Weights of a small transformer language model: 29.8M parameters.
Each number is 128 + 24 x the weight over its row's rms, rounded and kept within 0 to 255. Layers, rows and columns count from 0. The size above them is the row's rms in percent of the matrix's.

# layer 13 MLP gate, 832x320, rms 0.039, rows 272-278, columns 160-319
size [100  93 105 101 103  94 102]
[[118 133  97 123  96 174 103 143 101 119 118 112 145 116 117 127  90 135  92 138 107 101 111 118 148 128 125 180 153 126  86 108 163 143 155  97 120 147 103 161 146 104 102 134 125 105 127 122 123 100 119 100  78 160 138  98 128 128 107 107 149 130 171 136 130  84 119 123 122  84  85 115 123 131 144 114 139 184 137 123  98 135 144  94 106  83 127  75 154 147 151 125 133 124 123 137 103 128 111 139 157  90 141 153 130 176 154 130  95 161 126 151  86 166 130 138 132 152 115 139 102 121 153 156 107 152 140 125 143 149 128 121  99  86 161 135 122 156 125 113 136 134 118  89 148 126 142 132 128 139 140 111 165 110 102 120 100 122  85 137]
 [104 128 112 110 182 123 125 144 120 108  87 139 128 147  91  95 168 119 139 145 164 121 116 149 114 137 127  97 177 107  87 101  89 101  98 117  82 160 112 134  96 167 153 110 112  81 122 154 102 147  98 122 131 139 144 150 161 102 115 146 138 143 109 167 114 126 156 112 126 102 133 128 151 144 103  89  98 156 119 138  95 163 148 123 126  95 108 107 142 174 195 127 148 111 128 102 130  98 163 119 178 101 106 124  98 156 118 146 130  97 112 150 166  82 112 144 168 116 131 115 116 147 145 101 125 133 115 155 166 130 128 124 141 161 170 146 124 120 120 146 119 127  96 169 112 117 137 126 137 166 133 111 144 184 102 176 135 170 112 120]
 [135 178 114 117 125 144 129 121 131 112 137 143 117 107 165 141 108 159 129 113 139 114 117 137 163 121 136 104 120 166 114 139  76 121 101  98 120 138 130 114 149 168  92 108  87  96 121  88 163 143 124 179 118 143  90 144 129 133 164 160 111 124 116 131 149  88 127 135 137 176 153 148  94 143  67 107 127  83  85 105 134 132 132 137 115 174 127  98 103 104 122 180 122 111 161  92 129 171 110 155  79  93 169 101 133  75 113 120 114 115 150 133  88 100  92 115 160 168 135 125 120 119 123 159 143 149 151 107 146 109 152 129 146 140 135 147  86 132 107 109 143  63 117 127 183 178 177 108 146 136  98 139 143 140 130  98 116 137  74 162]
 [118 132 129 113 135 145 126 140 100 117 112 152 102 165 157 118 133 157 130 150 173 114 142 161  88 143 120 201 136 150 139 145  77 165 129 134  98 155  69 115  88 127 107  96 145 138  69 135 162 135 139 123 106 111 135 112 132 134 151 132 101 103 130 124 131 100 118 115 112 114  97 129 143 161 124 115  90 114  98 155  68 145 125 150 127 145 130 122 129 136 170 110 119 139 133 121 166 142 153 159 163  82 142 145 163 137  99 106 114 151  82 133  94 164 120 111 154 123 145 134 132 174 139 117 153 139 142 153 130 161 158 107  97 149 100 163 145 144 179 151 172 136 108 137 141 138 134 152 176  87 134 140 132 127 121 139 147 127 171 143]
 [121 162 112 137 117 103 103 153 114 126  99 153  76 153 117 123 129 137 141 164 168 119 161 125 128 128 141 111 107 130 154 127 103 115  96  74 131 164 126 116 104 131 114 116 177 111 165 154 148 112 104 129 121 105 110 120 132 119  81 143  87 149 180 132 154  63 122 116 116 133 131 145 160 144 113 143 157 109 167 137 117 134 129 133 110 153 130 102 131  99 122 137  92 127  75 156 122 101 129 129 119 137 139 138  98 123 101 161 122 132 107 157 137 123 164 130 152 150 164  83 137 144 148 138 100 107 106 157 112 144  87  73 129  86 106  94  91 153 157 150 112  99 144 104 128 154 135 164 114 118 122 114 131 120 134  56  96 123  98 145]
 [103 130 121  93 127 175 100 152  95 139 157 148 156 169 127 109  91  95  98  97 115 109 181 120 120 127 125 145 125 134  96 154 133 106  83 112 158 161 100 156 114 120 112 132  96 132 128 129 141 150 133 136 152 126 111 167 128 126 133 141 103 158 161 160 147 131  94  99 152 139 141 133 176 112 133 110 124 131  83  85 171  81 196 151 106 147 137 102 105 104 113 153 135 151 175 104  91  89  93 158 124 122 137 142 182 130 107 123  96 108 127 157 127 124 120 151 139  95 144  99 123 121 138 132 138 111  99 101 149  87  90 149 127 154 121 112 145 129  96 113 134 116 130  83 148 131 143 110 109 143 127 106  91  90 117 143 133  79 110 132]
 [126 153  99 146 128 118 136 102 116 157 139 113 148 147 157 154 155 144 133 147 128  88 125 137  96 150 119  92 117 105  91 119  93 136  66 117 137 131  89 127  73 139 100 118  58 127 140 139 137 117 146 104 130 116 134 137  96 118 108 123 126  93 119 135 174  98 181 134 155 103 144 142 135 135 101 186  79 125 134 139 121 142 122 160 156  91 129  88 137 149  90 143 130 124 135 107 142 110 160 160 123 111 130 142 112 123  87 136 160 143 128  65 132 109 122 179 137 112 173 132 111 150 135 158 102 133 130 111 115 121  87 153 129 151 129 122 129 107 177 147 131 102 156 149 137 117 133 163 134 157 113 126 140 160 123 155  91  96 108 161]]
# layer 13 MLP up, 832x320, rms 0.0389, rows 272-278, columns 160-319
size [ 95  96 102 102 107  97 100]
[[117 189 139 147 149 103 106  98 133 101 156 115 116 130 134 112 133 111 160  92 122 111 108 109 157 123 113 145 130 140  95 107 114 141  82 142 135  89 138 156 106 146 123 100 162  97  80 137 103 117 131 151 131 118 161 140 135 136 124 101 158  98 136 125 137 129 147 175 182 110 159 142 118 129 123 113 125 127 152 117 137 136 125 140  96 144 122 111 111 135  87 143 102 167 168 145 155  94 106 180  96 112 125  96 129 143 124 117 141 153 155 139 138 111 140 149 138 112 126 100 132 180 144 102 103 154 123 125 133 136  96 124 125 159 137  62 137 119 138 131 152 141 137  62 140 144 100  95 138  98 152  97 155 121 131 125 135 156 163 124]
 [115 185 137 154  96 109 121 106 156 174 140  73 110 110 153 124 150 130 147 165 112 130 107 111 148 177 156 156 154 139 156 135 134 136 164  97 142 137 173 122 156 129 132 140 104 109 114 125  92 148 158 138 143 120 102 116 126 122 170 138 134 126 157 127  88 134 134 106 136 148 113 143 100 142 161 104 132  80  93 123 124 160 120 131 139 139 130 174 117 157 116 138 125 115 116 146 119 135 159 140 113 148 110 148 102 128 165 125 135 158 137 147 131 119 118  89 138 166 138 119  94 151 135 106 158 142 149 138  98 116 130 100 118 156 148 110 113  94 164  70 132 126 162 130 118 108 130 116 150 124 102 114 125 129 154 153 124 123 153  65]
 [106 148 119 170 159 150 117  99 160  95 128 107 134 148  89 116 108 136 113 124 107 107 114 118 133 153 132 104 119 171 110 122 125 124 118 166 120 118 138 129 128 182  93 151 164 129 144 137 137 128 125 114 160 151  90 152 115 113 130 103 122 142 131 108 154  99  82 117 169  90 154 137 153 162 118 131 102  86 108 191 135  99 121 154 126 148 171 163 149 136 119 115 105 112 128 173 144  97 126 151 109 117 120  86 146 125 118 174 138 128 133 116 147 124 125 110 124 125  97 111 147 100 106 145  97 135 121 136 131 137 125  74 172 117 121 154 109 157  75 100 136 150 121 150 140 132 127 117 142 108 167  94 114 144  86 117  89 113 154 132]
 [153 164 126 126 184 148 124 106 105 153 157 100 147 159 123 114 103 128 156 144 120 155 129 128 117 108 141 117 114 150  98 151 117 138 150 132 187 137 182 146 181 126  69 159  91 114 117  99 120  87  98 168 113 143 123 108 114 141 144 150 134 132 172 166 123 125  80 146 146 104 188 145 127 136  90 132 115 133 130 175 146 173 118 160 137 133 144 107 156 123 127 149 122 178 148 114 133 112 144 159 138 129 157 139 124 113 132 118 128 125  88 170 154 154 147 189 129 133 121 115 144 127 124 107 101 136 108  78  92 111 115 158 127  84 183 142 121 115 122 134  93 148 120  94 126 136 166 119  76  99 154  96 108 180 156 110 104 116 124 111]
 [130 109 152 148 122  81 125 118 114 131 121 140 151 121 146 110 176 127 148  94  85  86 118 135 106  84 119 113 138 119 148 130 159 112 104 103 143 156 170 106  81 128  90 134 135  98 107 129 146 119 116 134 132 154 103 136 148 103 118 132 136 156 147 170 142  87 135 120  96 127 126 131 123 155 138 130 111 166 154 139  66 151 185 123  96 140  92 143 160 140 163 138 114 119 125 118 104 160 152 131 167 150 142 167 114 116 132 158 130 158 141 170 129 142 154 169 147 133  86 154 122  70 164 119 136 124 114 197 125 136 132 140 155 112 114 113 122 106 151 130 151 140 128 120 103 124 143 139  88 173 139 103 140 102 100  80 134  73 117 118]
 [109 123  99 135 139 125 137 134 157 158 176 156 102 144 111 149 127 131 112 127  98  91 103 137 122 162 120 142 122  98 142 154  97 139 109  92 145 138 118  96 108  96 102  89 189  87 147 120 169 140 130 132 162 120 176 111 140 137 146 106 105 104 118  76 116 157 108 123 134 118 140 129 124 138 151 112 113 174 131 192 146 161  86 137 139 119 118 130 168 157 132 132 131 125 123 134 178 123 107 155 139 153 121 151 129 105 119 118  83 175 138 143 140 145 122 139 122 154 144 134 125 111 156 144 136 150 115 154 163 179 138  88 120  80 128 141  97 136 154 131 139 114 132 125 127 130  96 152 109 113 139 129 118 157  79 126 113 149 155 132]
 [122 103 163 116 163 139 126 130 123 129 119 122 114 145 120 151 148 141 118 118 137 165 158 152 149 110 102 118 108  87 122  95 120 117 101 167 123 133 132 121 141 124 159 108 146 146 102 105 146 128 194 129 100 149 144 147  87 116 103 127 136 129 124 102 157 123  86 177 125 127 162 168 111 126 108 113  89 143 119 180 124 113 146  69 154  99 148 132 119 118 119 133 128 163 129 144  98 141 131 156 133 145 141 138 115 105 147 123 132 146 126  92 157 110 118 116 112 144 180 103 126 134 108 132 110 165 119  90 110 133 135 149 110 112 160 161 122 161  99 146 136  88  58 154 105 129 145 145  96  98 101 104 145 141 113 145 117 176 156 132]]
# layer 13 MLP down (transposed), 832x320, rms 0.0303, rows 272-277, columns 160-319
size [ 94  93 102 103 104 100]
[[152 140 156 144 157 153  85 154 101  64 112 120 137 130 148 156 120 186 128 155 123  96 175 112 106 104  93 145 121 160 144 106 171 122 167 190 150 100 122 104 139 136 135 139 158 124 116 102 107 108 126 162 125 147 120 121  88 100 134 173  83  98 113 103 111 122  79 152 163  90 170 151 102 191 147 121 107 117 100 101 112 139 167 144 128 146 138 143 107 125 163  95 152 124 147  88 155 137 122 125 129 156 160 103 100  93 127 128 100 103 143 129 117 144 120 164 189 144 115 165 131 149 119 113 183 129 128 111 105 139 139 104 118 121  97 161 156 145 167 147 118 106 107 141 119 142 105 129 162 136 135 153 140 112 147 140 161 134 167 141]
 [132 118 116 141 116 135 150  82 155 114 164 134 128 140 122 106 110 137 143 110  86 109 115 121  84 105 141 151  96 157 107 137 154 111 113 157 159 135 122  92 119  97 143 122 110 158 111 159 162 128 118 121 107 157 131  91 135 109 106 106  97 133 114 104 129 142 129 152 160 151 123 123 102 120 136 178 136 136 170 112 146  82 113 132 115 147 124 117 147 121 134 110 130 143 163 147 156 161 122 111 122 142 122 123  99  89 115 165 113  98 138  88 108 185 130 162 153  91 145 158 114  96 115 124 145 117  80 163 138 128 114 124 126 141 107  89 154 164 117 139 122  97 176 122 134 115 128 133 138 148 119 102  88 108  74 107 132 173 146 207]
 [137 121 142 103 131 125 136 101 115 148  91 132 138 150 138 119 143 119 114 134 112 146 137 136 116 110 140 144 138 161 127 138 153 145 150 156 112 154 111 102 127 159 114  73  83 169 149 158  90 125 107 138 124 119 135  73 120 102 110 119  92 102 127 156 121 151 153 160 144 115 102 140 164 144 136 175 118 142 108  92 111 119 124 112 138 128 155  92 132 159 154 163 140 110 119 133  98 122 101 114  75 112  97  89 128 128  81 130 118 143 124 157 138 152 110 137 142 139 107 116  72 154 101  87  99 132 123 149 139 104 116 155 140 128 117 123 134 126 102 112 127 147 154 163 155 150 114 122 122 160 180 124 133  81 102 139 120 132 140 149]
 [113 157 121 177 125 133 155 121 102  97 199 144 132 154 128  88 125 135 154 149  90 126 148 113 151 126 135 149 145 111 143 108 180 148 128 154 163 111 136 157 125  92 121 116 106 154 172 138 135 143 117  87 120 119 144 147 123 140  83  99 109 100 112 137 175 131 120  78 152 176 100 151 122 162 150 140 147 166 145 121 146 154 137  94 148 128 120 137 124 124 122 120 126 139  98 104 133 135 106 148  89 158 125 107 152 154 149 160 131 110 110 114 120 158  92 100 142  70 127 163 125 155  94 197 118 116 142 152 163 124 137 120  81  87 149 123 137 115 150 128 140 108 129 142 147 136 143 135 153  88 124 133 123  98  84 104  97  82 129 141]
 [ 98 118 113 170 144 163 136 171 136 140 132 134 140 132 127 146 160 146 110 195 114 132 115 134 131  89 126 111 131 138 140 137 172 140 169 167 142  92 180 112 117 119 146  82 111  92 141 116  78  96 147 128 113 129 109 111 120 124 124 140 138 108 123 107 139 155 128 137 131 159 118 141 188 113 103 116 106 136  98 141 105 127 137 135 136 134 116 116 121 111 117 134  95 151 129 160 135 135 116 168  95 163 121 159  77 101 115 104 106 118 110 159 132 145 160 115  85 124 112 165 151  97 138 159 146 126 152 104 110  95 149 122 128 118 120 133 147 134 108 150 136 126 145 142 116 141 130 148 136 130 142 131 155 162 137 151 150  81 139 132]
 [154 178 144 147  74 174 101 119 109 108 128 181 138 136 137 113 134 112 137 101 132 144 134 108 107 141 119 130 152 145 133 150 149 157 102  80  94 136 116 127 128  99 151 114  96 152 135 164 132 109 125 108 129 129 153 144 127  93 126 121 111 126 118  90 158 121 107 142 116  87 182 133 137 110 153 141 129 136 114  79 190 115  93 118 146  98 154 121  95 125 116  91 128  84 133 119 164 149  98 158 127 155  88 136 136 132 139 128 174 122 149 146 103 130 127  91 143 110 152 124 123 114  90 122 154  92 151  92  99 116 116 121 106 118 149 120 101 149 153 121 101 101 128 118 136 118 109 132 151 103 155  89 116  90  99 113 138 123 119 131]]